{
  "n_kv_head": 2,
  "norm_place": "pre",
  "rope_base": 613000.0,
  "attn_scale": 0.177,
  "bias": "none",
  "parallel_block": false,
  "init": "uniform",
  "beta1": 0.9,
  "schedule": "wsd",
  "decay_fraction": 1.0,
  "decay_shape": "linear",
  "seq_len": 256,
  "train_tokens": 112900000,
  "steps": 6891
}
Each number is 500 + 25 x the weight over its row's rms, rounded and kept within 0 to 999. Layers, rows and columns count from 0. Numbers have three digits each. The size before them is the row's rms in percent of the matrix's.

# layer 5 MLP up, 192x64, rms 0.163, rows 0-191, columns 0-63
094:482502489482494489515492491503532536502504549502482504502524522482497501453514528448559496444507469518475492477470525511526496480493518489524473493496461537470475527495471448542509527474525497
104:530483532467448498480503470495502547506496516517472530527513492480502452495456524484490507510553500522498535502454498504514557485443501492496512548526487471517521493523496486486492485502486464
083:506456488508475477494530502479448465557477496490495492476536466521496534460551496475489447527474519477541503496549496505485497499524485518489493491477486505499513515524507562501527513519490489
093:487465485538485531497493473519559507507504502510482508500472532554502511507530490493489508530458521486528533537480490495509477536500504531499500465467484522471460512456499496453451526461502516
101:458522495500471499534498526509510474512462472464535524479549517521541462499471470496466497504528493552535482491452494514535495499485528491524531514518492485481520518500523450501530506497496540
107:458555482517537502458529537450475484507491459472493495486489495534460519517506511496485522523445512491534504507488469501477515473528490497525469503499520517497520483514524518472523546460472479
100:528505525498485443511515479461547459489501504548466506536467515523504488486492534514500549515478536473480449507502513509520514503486532476497510495516505533512501476457483502495528462520453490
105:516453520501504443517494531483473479517492507549525522482501489507497512496490466478505503550550532476492547508535511514504463511527516516542485464488487444531473467488519502480525508505488515
108:472495468457499483512526526492498470504506526540500488535483460484504485502483519504529470533525492463471512488501536452503516508499469457530475525478545510501536495548492495510477458521448509
100:520502468476465492527472504536476504473464514510562512505537488522538504468472516435499516549504518468529482507483547521490458516486480479502533498512499497503492528489509550490511484491484482
094:508523502473498470413502508526528493526505501467442496485502513512491485500472545552524532525501490523515466495517506486470492538484486490505531502531529485496524501463494483515474479475531466
090:490476576495468545489487522493528487505483486526470517514539474506516456493479523502530517503506518541534485498498520500509513498507536478460554522479495482511530479512487448522503457512496469
106:431492496549516489515490516493556475517503510541517488476520495529506514513519495448509490493467527477478468503547510495470475464461526525466504478534533479513501533481501477520492498516528485
096:520513462503512489484467478487535501554491502493498507507557542532472533474496527477501440518464488501541473455529489524506522546493487522490526495499448531518493489508495506477492494504505471
100:483552477466468493535473492481503538504533493495493513574522511476463479504483543533537529487479475490467474519466509480544526498521508511496486516486508509493475470477501501507458496475532518
101:449536525505523460528489523530518484453530516479501519490514530507488526473482519520505487498466514467518503536485504504529522452493508533532498466522527460462464470487516466501499449499497517
106:486470477488523500463475481503503457492537492520484478502470503536518495530544476472501531513557498533504464519512489487519495484503484473454485541475506522512470460518485532518550457508483478
094:522545470561489505486444470526522518549468465502477491511500481529504482457515502509492549498444499543505488506529500500474517499511495510457489491533485498479489512528478481532509498502466482
104:488502467521477512538464514489536485526513489471524502492477466560529514508504518505527481504538468462514529467483443481491480483531522484488482516508502519520531514530520552509447483510497521
098:538479493473466525480520471489525506490500535538518517563481463520517509463480465485492509497445520476470490536492538488483454524512486504518509474474500476498484527533473494468525516517537498
108:514548492492485516491529514477473490532511494489519473510525499502470469522579456526509491517461465465530491523469475522527509503533471492547528492475489500471470473468525507499515527495487487
098:521455523515477534504485485534515500491510475459547518487508502518565535520509463483503526465487483501477484479498500492507483500456470500482531519499501521536442494542503535491504519546510471
109:473509495527496475446508515495495482511449512486500500522453499476507502492504478497521524482480542441485481518465518538536518501507489498552496498526527488536463513540496483487508445533499536
108:464533445522522497522501510525495532481484510478521484514472526525426523513516533481496476484522517510550495490518512478456484489464508520491454491474517489485479532545541478519489499489491491
093:507478530519543465466532459523500490484467475534502488485489484507485484548454474557451512493507481501468503516482506505506523491446491485520500531530528513499482497529542538527492499503469494
087:496466522505483544515442454497517488468486478479515498539486502450498443517535534504477525516458522487493526527523480466515479522497449504526520531505513509506496509509492502475528511539486480
115:508492498449466463533509479507524506477489462471510532490509500514501480531468494529481537457479490507472493540465507507543490497493522460468509502520548496478516510489534483509494436531535494
100:526532523533486526469510507485532527512483479483516459478460505516524500502493521478509531524476496475530458494477501512472518520496472548519517489564486470492491505484534438479467493477537495
106:509528515484488479529483489574497494485514505506496503510486454553498505496485483494495514510497520534545527525510502501468513479472569493524458488465456539514495478503480479513550486476482501
099:488477542481550472490467493490477485474512523463486504487462488515530503561487529488495464490491503447457503546515493489567505470498496533492508497474522507500519468524495497515514470530517500
103:507524476494496517494511541508485500506518533531492487514500510497564510509487483486472488465498459525419489466493492524479466511497492526458482499506461524513485529455529498507520528522549524
089:508500498521523502514541493494552544522488520518528513513520475505480442474466513468434555497529485509511511472504521474506505509508539478495468494514473542513486497505508479498478474498443490
100:509480467510486488464515455516556494475478473509505505511510519479518455538498505507510504524510541474559494491523500505462518465497555513526520506501484507490505475479465532450473529500504541
103:468535522506495524505516491482469480503504510502493509463514498540486477472451548517479501537527526513461544471484526489530472522532511498509480479530461478530545519513470491480551519520491477
113:510532493503498518503522477481563525433481518489434496523514461481511507493502507480471494499525542478513538510500490518462457484463467491500495490538503496502524485487502500531538532479491533
098:543522510511494516530499496501509521477473520457462498534481522517481508530511492517491485508454507464546493479489492461480527526501515496536513529468492503512439535545474486478468449514508525
106:470540521517476483501515501448446537482522496473528500464514508478485472536480484535539528508490527484521489523508503515526495515532457513508506493471500469524510483502527535489468497487527435
098:548431485511533464528496553455491463513519502552489545473515502516487490481488468501473494526549508487477510510485497494482474475509500536479466521501494454513501507500510489510479495520520528
104:493512533487495519475470518498497497512518515503445497492461481545523485507549507467526544490493554523501536466461497475476517467488501486482517507531501482539513486441481450499500484497505525
066:472498495542503503524529500523445526477534495528495500508518477521501530457492464495516476431488493511495511488482508488534471478498529514533463526479491479528497490461510520476557515485473538
110:461513508538500504526500515478491523464483512493507480479542546571546495518491482502514486543523507524502525520475501501479502489495516451496516488519484504493470516468506484416505476514491525
096:540498486464463469493497501512524517482502531500514474481493493500502500499487527523495496529466519529474540499507477457514517534500469489508429533504530516538504476435500496493567496479485501
105:538552502509483488516532476492486483468513499492449460498507498508515534480545487471500464529525507506494525514555512523482495499486485496515451498473467550447485507471505534477484527470501499
107:536491487522471537513530541520465513485483507490500546468488476450476530497494523498508466500541541506475532493517525488563505469496468478516537510495486479475493451491471508477488531505488493
102:491511509478487487504463476492447480486491550496488471525472513505496519528506482523522498471507544507510546452476493479510520508494444510532488493478451536524518530535541517506516499455522517
105:477487497496487521471481494505459482540519490543473478467473521516502501541509495477513538519503451456520464525537474496510523448530507491457539512530491487542527492483495533473514493524513509
095:466492494555498506534505485549458489440472530515519516487469480516496492496498546494508485494493471496501481500521495503450475527475468550518450543505499501511497500471525516524468517490531515
091:484455513471524519489492499493544508534483517506561519473511513506468546500485481518463493487482538496527455448455486515537509522485518445517511527467498506486481503507488522480510494476472521
096:476524499492435513532466496484505538503505489451542500467492501526491578506465552526530492491494518530477495542503491488520499493517522468466479499488505503473482508467504508486458488512497497
098:538503480504483510483476524511518452499507476502495510510469474490481509457545513508563516490514460466484536517513458485494524478547507531493538480518491475480482494514480457527546498494541502
102:463516526527478504490485542468514508507512503540475504491499441459528514511485498492509465502499534461538487473548464526522491500473469497451540503478501513516495478452521489515525511529482524
099:508489446545533517506505487532451505467498510517480511517514441499505506466529476508490445485520523468433502499534501494523513505483491527475492505535471495500545468521500499504524487486489529
101:508483503571508527462477521508497470528509508496482528480538513519504503527494534488502477506508502541504511531525497475523463504514509514478467526444473464494458489536488498489542500460464466
104:473507516448484501494500497507462535510486535492510517522476468543520464529477488480555472505489515570502496529526503492487543538524499481491512477475491508461491514545526459525499498485490496
091:532522516475521500530452487525490506501480513510510532502484482478497528494536503481524469496509487497478506536520515493440473457532504518511499490516507502465528481489510424531567508477526489
084:522496482497512501466485421551493503492505512494513520501473511485478493526521507502524526541443511522483505537536493471482487480516483509461505466438498533492484515535529534517499480517478515
093:463544445459486471538500465458506499521500488477492513534465504474476506502528521517515487517509480485502481478480501531552498482500482464499487499463542527478477507496555489513489536537519510
105:446475503498482519467499502502466478466518490533519524505509505500468504480477499482477488527539470514552476494486512517488510491557520534522448535466536504488500481535456521463512504518478480
104:481500459502524468517479557513496513502528477443533513543514510493510495521467515518546506492519478551530480490458452516504516503510489481505486499468483495473459482533491515449511522500519516
102:476463483475472485466496551509548508478495499487486550548514505486479506505459534513510529472516476499526490477532529463495444497490522459516515478515533526502503477536508503481515457498494521
095:502503474480529496507524525484484523525489485487482495420520492507478492513496520459488484490509542517469498517507503453524471468527498587520456522506529474514479465500505499513501477510498517
096:461537530471495494521487536500523521491492479513488508471464473510523488535469515519478515534515512524519520481480481477507497495477518449456498517532512518558515522492485519493459487429483474
098:463538460486525524519477482511490534497524460543507581468532491505454511464506484481514526495492476460505459482490496529522506479522514470522521517520466505490482501526497508505500524468485489
090:516449517488548404486484480479470458509513522513496505507534487493493498522509529503446500525518527528491495508501511511492477488524504515550532517502502491502513475522504458524483522466500522
105:495486505511470533500529472522481453465486526502487492524433485517517533505483522482490511543498522473472554445513514522503495505522558541477517510470495503501485500508522492450509504481506479
098:480487514504512463477452466517476510506518540525484546481472470521500515500479479473513532518493538439506501516512486484514524545535494492497496494469532500525545489462526462514454511496505527
085:474500508504565497522531518533472522568470504493500505496549460530497510488479470476517479493512479514488519504503465492514507494496511499535490491560495488500493513552492468512550481498491456
101:517529508516496481454513474463506502496552495470521492489510582470517484514527528496513493517498477524523510487513482495536511523466452469510539474534517474482524453516483501485503477479468504
098:454506524485458502494483477477508502496479451538503471479485539491512523514487497560471525501518548535481494505499507505489470498548484517508536487502541509467547490454500475493468481523529498
104:475462546470475494540473476515524527484513478507514508488484512513535533479474490547471495485490520533494492507454466493521494512506496469530504470566467529474507551486499494489512467501509534
098:538490504527455512499497485498476474494514485510505469501491513490449530473510503533477532518559511472445517539489492520500484476553497514556500484517515520511523492482437519476494472495488499
113:516485520421456515478504541474485517463478497520480481507508522506524469520499516518510487470513513498488503481538495466508481468531514502533537457535473493537519510510502492545543512528528485
107:524485439528484485477508492526472457464487454495522513492478513492502456519501508516515534531506499475508501496465535531478524515517452458518547534471502473526478508538491520491464507512494517
105:499510487471505492515473514497492494491511489488545533517489473492449467521448484484496537508475513484493468498503547462521516497534512492531513497490506559565559475484489505481512475515499536
102:504488509508521565458455487479518471509521463487528494497499478534517500508510499510509524489497473457476520502456525537494489526543528519518509524463470477455513458480498500504496521557513513
095:523512524498476506492517468493506497493527485542491503499497488499479461572481470477504499525458498453476504564481508513468500507562502509524492544514488478490510496484498510552449483511493499
095:480523509507536479535464518484528516494480507477513551504470520504551528477524491535500511504495474516484453494483521483540484505456541501438497478509474548524511495521492481473539485484490517
093:448490514482528467480521517490465487471474523515510502478530513503557528499533491499539505529499503455472565529499524451506501473519507494521505516467494524523508492476494536502485547528508484
104:525498497531467472488497524479478476538471502506542471513468527495460483493552496585487474510535500502504489498479522524512482506509539512517505493493500514507552510523478487473539488451506499
102:467491516546516460488502465484510485535500492505529549472507476481490519514496449516484511489514465519454497545513532536509498497457494506528538517530481500516552507481506546462492501492528484
092:490493514504517461531508497509538514516480528482476551502507541524518524511508530475555532505498481474506489526512485515465516505494492477489512459493522472482515493531488463480419462525514467
092:499437544496487478492470507516460459487521499550510499496472495509537487513517499525506522516530535509467510497534475476539463507456521485462470484477498518477507509477492530536480479532535491
093:483484497519461457479499470449493529519497566521527524457496518512501523492492521459512519547465511485549513515518488488489506505536508529462515504497504480536519521536494482501449500497489473
103:521531489495469514463512513462481565503458546477476488517473516486526541480523516490495548459509494480550494486465517470534482469482496483491500527505524525493479514519525500475512506546508497
093:469462514468492548498493501489501501441492482485571529494496514518515489500501541544502477495542515491521496469494499504524482506489503467456535543521525457491495481471491499494513525496458532
109:524494466496495455521469517507446478502498504455528496497535544520489515502511513533509496509539480528480568517496490497494472525506501479501499532447497510533482467520510507477489504512516434
087:463513487508489449505525477491499462502543533534483480518547503521493452567484497548483520517467502489454512538508516493501507485499496513455507508482481481514529507533510497464500474527521485
101:530515482528494473497491471488495461541490501499507528482500525493530426528514468490501509512520525500506526483538510515505485501527489461439443498488526466494513530505530478517518491532484454
101:539522482470504476500500507502482421465510492557495469516527444493512480524493495492491554513507485484486551547490483464505512488514516504478516487478527523505498465483493504522504526531520522
105:497465502503464494473511462499515539519489502473498470529517535498497456504538454560503509514484509475511469453501495529488521505473527510502500522471470492494489538572495520477506467520516479
083:555453456530489527470499466515515525475506524510480449467507578497512470474487530479500495500493494508467551484513528517475481546480520486478507486517501490490518495484517493510521509511496528
107:517497536515473499449511495460522489501526482515512540504477509521490516464486568485513487511464490457510498450498502515522494469498513492510531509509470519473514496510510471544518526426482484
107:487507487490510452486480490477483511492533541496511534535509480480489507471480492496508499490543499462496530517457484433483509464539510487510453524480526483492510468500509542517557470538509495
114:522517514485516522473478476510503527409489536502488491469480496516521491503468527496497495522483511515519484527526487518467490481480498488431507547532511508527511484489466503531491520533494449
112:485452517488478460537503498519521460518461534501493516519502505507498530521495489532499471500506494491496478480539453526505550530463530507491501480447474564507482523487499522478532533479512507
102:475523496448522488506517558485485522510493506463529547530563483490513480475517541519487455498504484498513486487484487504467496507506469510502514532479483455520496486541503476511491437520514491
126:499498529487489495519458475470495471517503465496469456503510494458550499474527544506558518498497494551505529492483496508530494484496487494485521474535493529518527478473505491531531473536521446
103:529479468500478499450485501477501503439503521488469499487500489541493461502499540514502514549536463491503495528499512539494497505508530558519484457476543475498506488481528504526514454532482502
108:527519468525500479483486462473516529501538478487524547504522458508471495472542460486498481504484534533511521511526557486493426507502502496484514498468506492500492463529479468512501506508465519
100:570497467520450479499526508465543520549475481485531492500544517487499487488489489533507516506479472490472507497531482511476499496522473498501533501505503472495494520491551532450477536512465520
105:547541474503542508519497523472498493498515504495540508462568480505499547492510463497515527491543491519464521493458468508544446479489487488469475500484510465493525477505506503496465505517510501
104:497488498486482494481476499453507507506467479517505475512543513506477523518482512513509459492500505537510476502492504511545527518486543529489536530545466500523478508505448522504571469448472503
106:531510501499540501486501482524518508534483491489458458482495494550466544455429484497504470502532465519498507478504504521504468520486479512487521492488501485518556493521501477559506504528484477
097:529509476470516504459531513441506541483517525534489487511491499482502506516524540443481513522511493464464532497533483492454517507506496548521472499496487531452526500544505486494476501529487487
105:498496491493497515526495511533517484485465492482497516512505523487473526506433546543506499509475510510482452524522466530552508510549509459501506504510469521545488482554496482489529473471511477
106:494568491508523494455471529486507466546518481496501502439500495499531511492518492490438509467511512474492486479494525465533496484468497496486491504470533456492509542492515518518488496512538540
098:515505519499546468531485565511485503536498508500501515511539498475521506535520479500492444489458518496471526528499492487493491504484475468538493507521470556483467535493452475484528496475528494
097:512497472531434450499478497542498432501474491469491487529493504519511467529488495504541509523508496495517475536506492513537539529476451475533521509524470485519495536511512505504520488496493475
118:494514520497512544466554492495493511497491521491468445477531534528489511461479519437508459494496505516513519518498473510540510504529473523530535515499482484436510490474490503493520522471490530
084:456525493474485504499511487505517521498505468540534495487464471504502504586486493540533515486503472486507473513512480486516500529528460482460527482509532465492579500488487502478499503493497500
097:510523509469490484476510492494475476469492455480475542500514500520520500458435510498528535483542465501497544474486525504516505495488532489555516543548463515522515507501469516530500517486506482
108:519475493501506490480523486498477467482502479560533531503505514509529477524464515513507513525482517536475567544508456489470484504499527535489449481490506521513508450513487474525468474508527492
074:453479493524482487473537515501458507483473494474496521482538513496537539469550488495497507500491529510505551474515480511545459510451508462516481491530478510546519539485490476465488508497489511
084:490508479496534489517518473517492500521496549512496495480477510495517499494474488455435442552472517484525487518491500518479535530507491466562510504462486490506475554501538519490513477501482496
084:489516501498496476523482520477462502497523496502494555495536509482516474467459549479475502553496462458480538527510504475526488500504497474528479508519480548532536467516498480491492509458470531
098:448477464499529480498514503501505552537466486486540533487532489498480539496506487545488459499504480501516480490446520520527475511485521508521478460530486480472505503508495562490515503481537521
087:514499479509498481494491495476501475498536492568446490496467523460524502501520484545485557511504495463477503525521502486482459488504483533464542514485497530511508484473534476508474516534533465
103:453491509510502502517490529520502513514492520474535487540448472520490535540460498491469478494461500456488515537500501512558479527514543494508467487526483487549504511484464507508516535502484534
098:508453471467487510506456514502473488510538524509454520489536438502488490505497490490515515521500496488477523485493534477534518507514472504466587486469494495510542514484518475512539477510504499
098:538570516509457447517500484516500471444480511474506474513463483504524494466526498494502507528561514525502523503513488486500534476513525496487478508483479522516499525499506455473510519464471477
094:521502567508483514549465497515486541507472513491527512493525521505500522529452516499517472522453474489511468497507510514532511537479489462475545486527470489503481568493524501507495511478482491
104:516485508528514487503499520508508498566474532500480511480516484521530472514542477540573509474504448478513489517506490499484484488530500530450495500537493471475512557497499519488490471477496470
091:499502490550500497536473538574558471491544490456506494509504479499530503497496488472534488526471473492528490481471483507492507516513514495469523527481474491509499547511483476513457490483538483
108:523490530512472499496521483497513541494518497498502498552502512473507543492502454492463500462511485504498463478492484506486523506508462469511480570466490545466452483447509520501504510470515531
097:487514530487495555474523519482499535529517540486489488508487489495486562469502488491499481474480483513468490533473504499554528460472445507522502511481494496454521491500483515508483457462525533
105:494478492510500506492462471522556509527488482488516492484499504501479536453445519515523491493467539506557500520473517527460508501489538470514506501530500524515431508510465503476480530482476504
082:481488480480529471488508518499473499487477515508533502460506477539482544476503493506511477436538471478494495557506477509507524517475457526552515515526501488490477509512444511537498475536509504
096:534552499502490491505527489469512513486469524425501519488520508519509482496516447510524491503493466525465527512497524507523492513503436497466456500497503558502503485545510500520522508484504462
090:502452485511527496457540511464445471520485480508469511499514476517508495506512505497508490494511506480496513510504490502497474497455514508483516536539517487556509526474523522528493413467533517
098:496525541525490516510451517528506513515520531451460491463487542505520493451475486504498496467511526517532494484477494476480526503507505495484501519535492487463560512526444498526507502469459507
111:522496537473483493478474523489506530449519522489498492505518522553517486508474506502518543493470477500435467526500516486468477512516500466534494501478534493495480467513482515460533495493540556
103:532522479499497465495504498473482506506543516517464495482491511505475518511487533514455512502524501509507477519486457525517435445521514503499488474489563474510538480495475510494453462518477538
098:476487471450509483486454511511516501505488516516502478499483435490487473480485529495526537499471541491512517511514534490485522505505475495565471474473539552466501507485529526542482483484490491
103:502532514508522538528572526497501482506469525490466518447496480493503528497525452496518474510494529486500485478495452464485503489492476491475478496482538506481545508506500485526471465554517523
114:542536482493499484467547491454475521534505536480499494472516503490464539448477499495501466506491499461456496486492493528470513522480488517529497526486507522459456528511542497490530529481517516
096:503529515514534492529546515500514475508521525532511451480443536494453478495503496535502508505490486491472532511505505487531512470525488557517466498468486452498507487529489453490518520536469507
099:518508495497514487551535468487487521483551497503569489449501486495507499509502454555522490481494467491465549502461495504461520479491483501487521479481513513476526535489478452490509486508502509
097:473480486511537455496487535519483498504493490491544510497508527480535509518472519518477525514474499498542452484453511518492486530504464489517559529476508462512482503470516528440471513487487527
105:530474515499467498485504461484507526492451535474499494500497474493523515484530519490496521465497463533493517497552509465480503470543489508499522469506471528519491502555508498527511524510558559
096:542512491496499482506465511525514514486465464460533553504499525489482485510476498502475507508505472525468515486450490499520478487482503503461523496533513566551490523466502526461524543500479516
100:487476434509473478504517477513468476502501519492512581479490453494507488506508493494490500559491521499501521492483558466462516499510506516525469490528505522477526524527493487500461540522492506
108:502540478517509495527471547526475439535509498532512540498487473505522525534508538527511535475500452500476520530494492474506469452495488516514503444506484535479513512482508521512517526522511483
094:493543500537492504501492505501472502493483521483478495489460507448491472502536487506538518505490497494520461502512484489476509507479516506526466578492479512517445503488511492497492574533495450
094:495484500498510454488506495459506481504506529492535570522470540552527459530502500500525525484527479489523513517488475486516475534522490471474476493500480451506484476543510498543530485532507506
099:471500507523467514546522469470499469487486529523503490469542486516509517491520479522538463547534512482507524544519467513483506490502517505501458467489500502483511496522473559547520527525462491
102:502478507442496495496521517495509509464514530474514517485489458474528504461457501543499527488513491472481486481462448541492517528521494505497508510525475554507461488511541459512545520494517503
087:480495527513541476481479500498487480530497450510526473480522505509463516453518531498498528514536462490504478486499505536533472497471501539539474496512496456536534497502467532527527505532523454
119:485469532502471513489490520508519518476487494506475501514472529496479550491479526446535494514477497547547490438495530508506505487519550490453509519486451493487541514490512460505488522508520520
075:492443458483523517520532538468469507531483480504475559486529522494476509473505498421513491504498500495461510468493454505526522512489487483518519523511482500507529490515521514491530473521514532
091:510497517475502498504487547505499480451486476473534491484451473490494509511491537515565527509499513499487513495509510483477487474490482494526440514491502483482514512475514548552546544539495529
093:475524476538527484523511458490555472487480507488512484489537492517530493513525494479491484535536498487498475529522481540514502491449490527473478485486492524580492509493511517479501496521474447
099:449501512486532512514509488497537495450522486493476461513431508468550507480522522463502469498519557510533500476496513449468509517463533503524465512495501482497504523484510469501496489499495509
100:503519500486516508542491511437505478547517474493488484511490525513469492546484540560544472483490507465528507504535492492501474514509496530493547495518492466451512478470512518476531502490481470
093:506441472541548484505461539469494494452525501529487475526447535502513493520485512501489548539467502476535494491471494490483510504496521506499549537506477522521486476486503518515508485527484514
090:468530486503522498505503533502511520537508554496520495486520478491501477498481462567511497494472481510505450449489528488490508495410496506513500493511499468477482537467509525502479514474515508
102:549519469491508503496518493487495485544494546500455529468514534467452494466540492504498493480506470483527476444544460504495486528479519534501516505489488486527519550508504505501535505471509481
104:467496498514502470497485534525501504522477529462540476476490475489502498460499448503503479501518534509467504506505516472490471494505496518506512492481541479469469524546527534543453477564507466
096:509508539518498521516507453508532511489477531498483506502492555484484514514476493510566489507436480516520501462489487496508483500512469483468524499497479556519498480504542448456506501501472525
106:523494476458509518476476429516471500527503509524556495454504533498483454536490501579489532508489504502492469501483519507513477513555489506516465491533509495522498487489517510510502495508492485
110:480483479497519468491496523531486514502485533511478528474477466486529504496524471514521482541488455477496501454513517511492496567467506493513471533475477522487461556489496511516541445508517502
101:501479478561513504514480554506532481484501505508482518481524529563493506503474498505493494572513532450487502493526451448482500496479489502467499503487485512477510532501531467517479522506483508
121:493515490504508487478503471570491519495515460557489475487471481494521503554496513504473510502472501549506508466502487544453495469522475528470525451486527513529489468494483483504518528522500509
094:508463475494520489503508539476514524520535516523497507457494545518498483528522507496475491521498542510460521517478482542489502501512520507476489516496481564485526479477505485446472520459445470
099:509519510509506502491564487499518517516535548476501479495488498558515517477531458494474489507514477495527498470499472479496417440511513499491510486476522486499559476501516479494510491497512487
102:519513512523516454512447473480484525509487555499497505459543466485566516488515516497516485506519520480509522494508497494497566484522468516536459483488506519520518491490529499518457489493462496
099:495565508499504474493531539497496550486499513476515482449517493517516508523494495518493503480490474490486499468507505470519504450522485520463546483504547472503482457475439522504492486534528522
113:507474471470471523503485528514446499503476493515509477506472509541517486507545484498556512511550502479502503543454500483528504562481466498502480534479476509480530519510514506469486471462494481
106:459512443470530493498519439511518485471502507517534506535514493537554551511506516514467459514501507515523464525519521523499479480517496515482482486494492487533462457481469516492523511482477491
114:505456455497500470466499453497526502520493501488475486524479547474483510493511511508485513549492512500526542443529500506476481538516535493482519544502519529506446489519500520505515512466458481
086:509479486510476497501497478514506539509509521537505529531505552484463511456533463475509537477525485488473503449488466482481504495513487495482483523525522502470467541517521432543489470489484497
107:463504463482527477502549501501460513496508464530492478496507518507484557463508474472488527504492487473470464483456541536516486542493471480486497487504508560467498513483541490495493537500514508
099:523527479482466540550488462550504530493475502509492484542538466470502549524505512458521461508521519468511469492513490510504499485491531491487463509506463529516448521518507520470513482489484490
092:535490453552499492553502518501537491473474513532470504469528490498460487553503487511468459517495512461466491484494494498512496513493451527538523495485492514515541494495506503516528496464524542
067:508462457494541545507509513483524483481493520503478489449508499462512475514490470514464528511463488489475538484496537465477503561513532457528520517484518513464495516536465492508518490515476505
101:480491519481517518521515535536506499462493536506472479518507454549498498497492503481514489480433527451477524515510447504492461522523491482483476520502508474466494522518529471511490522547478533
102:508524503493483585523522477489490511520469532513470494469511492497459518469495489513514420479519502471525477489533517530503524505505494509505519479505495461508495530503562481489514511516530485
108:477527487499486506530504511468487494561494504458528539485551499501468504496460426501515491466486495516455492504506485529510515511501506500486469492517454525503510542534549498522471512504499485
093:453504539521488494543488463474484549511510528512484472528475557499518495499504500483502525487447494490493488476506534531487513493465454522453514508483520485555478503519501503481497477455502524
096:554496485576497495509529492486461475501494494479485481471525467460523529484535455520453489514500490522507503504492527519486523474526471533509475518502494544520476505494529516503515468480512542
108:478489490498476508490489539458511540494486491492471475512467498498514472491483563489475497543527502534508458477469521510519473456504482489491502517490545498475518486513470424516490503508531535
108:507475459465505487526501464519484525532492485484496506508516538480478417493471499475494482538478494517499535515474502503519486556526530469510485534464506521501467513507515513478516465515459522
099:490474524482510489522478451491464509537473476535491542541536488497483462461507560517491461512514551479483512533496510485491545487481489475540513492514504461493474490527492489475496524492477502
104:499478482488523531515474452544497499486490462539504484535487522477495481525475519518480560508521504454527490492498485559516479493531509487499521471523491505526447446509522502531511519506486481
111:496469519526450504512473490511484458483517521505465509488546452522508505505488535441511505476522510510483495521496472507556534496488476482531515523511492482482543536514508500460482526458464502
107:525513545490514483454519530439507505514480516524467479489488555543526525508499519474509484485517478506501486485532498487483499501452487548500481502514507534463541457510477455483498505476525507
110:517511482476495478469467495515485462498469527504510566523484491511507564474485538518525521538475508505522484499524496502509523546496493477452545507484450530494470525507492488495469492512470522
101:502480495487515469497473511529482475535478476521515499535490545508468485488518547483530471530503526472484546465505509512487509527528491555519494481422504469491483492545504481531492490508493517
101:474540481554523490475517499500479504515487465493536523471494530521498475474517539517462527521506474535506496482546487474438467494480535536485518507536525452505494487491463517483482493505485499
097:478491498543496523522452544482554468465507497530471527507463510499523478508471498502476499536490461507537524502544522531475488511524503475470517463528523508530512463472535492516500480517516484
087:512583532523492462532512446494512519481502471497490506467476510512513460497513531499514485513452502518518519490499479513453545534496498485517489489500513515491526497531443473509499497498496453
092:477464517503485511520546489523543526497487495520527520525491511465534539528511506547483510462490454552505466505454512512495508458472498508484515490501512498488501532480527496482497452467505549
105:509474491520538498492490501495474530497496526478477537499509551512484488454523472460493537497478518482535506477511510489466498546500536547485489495469490497471545518560503508472452481513472490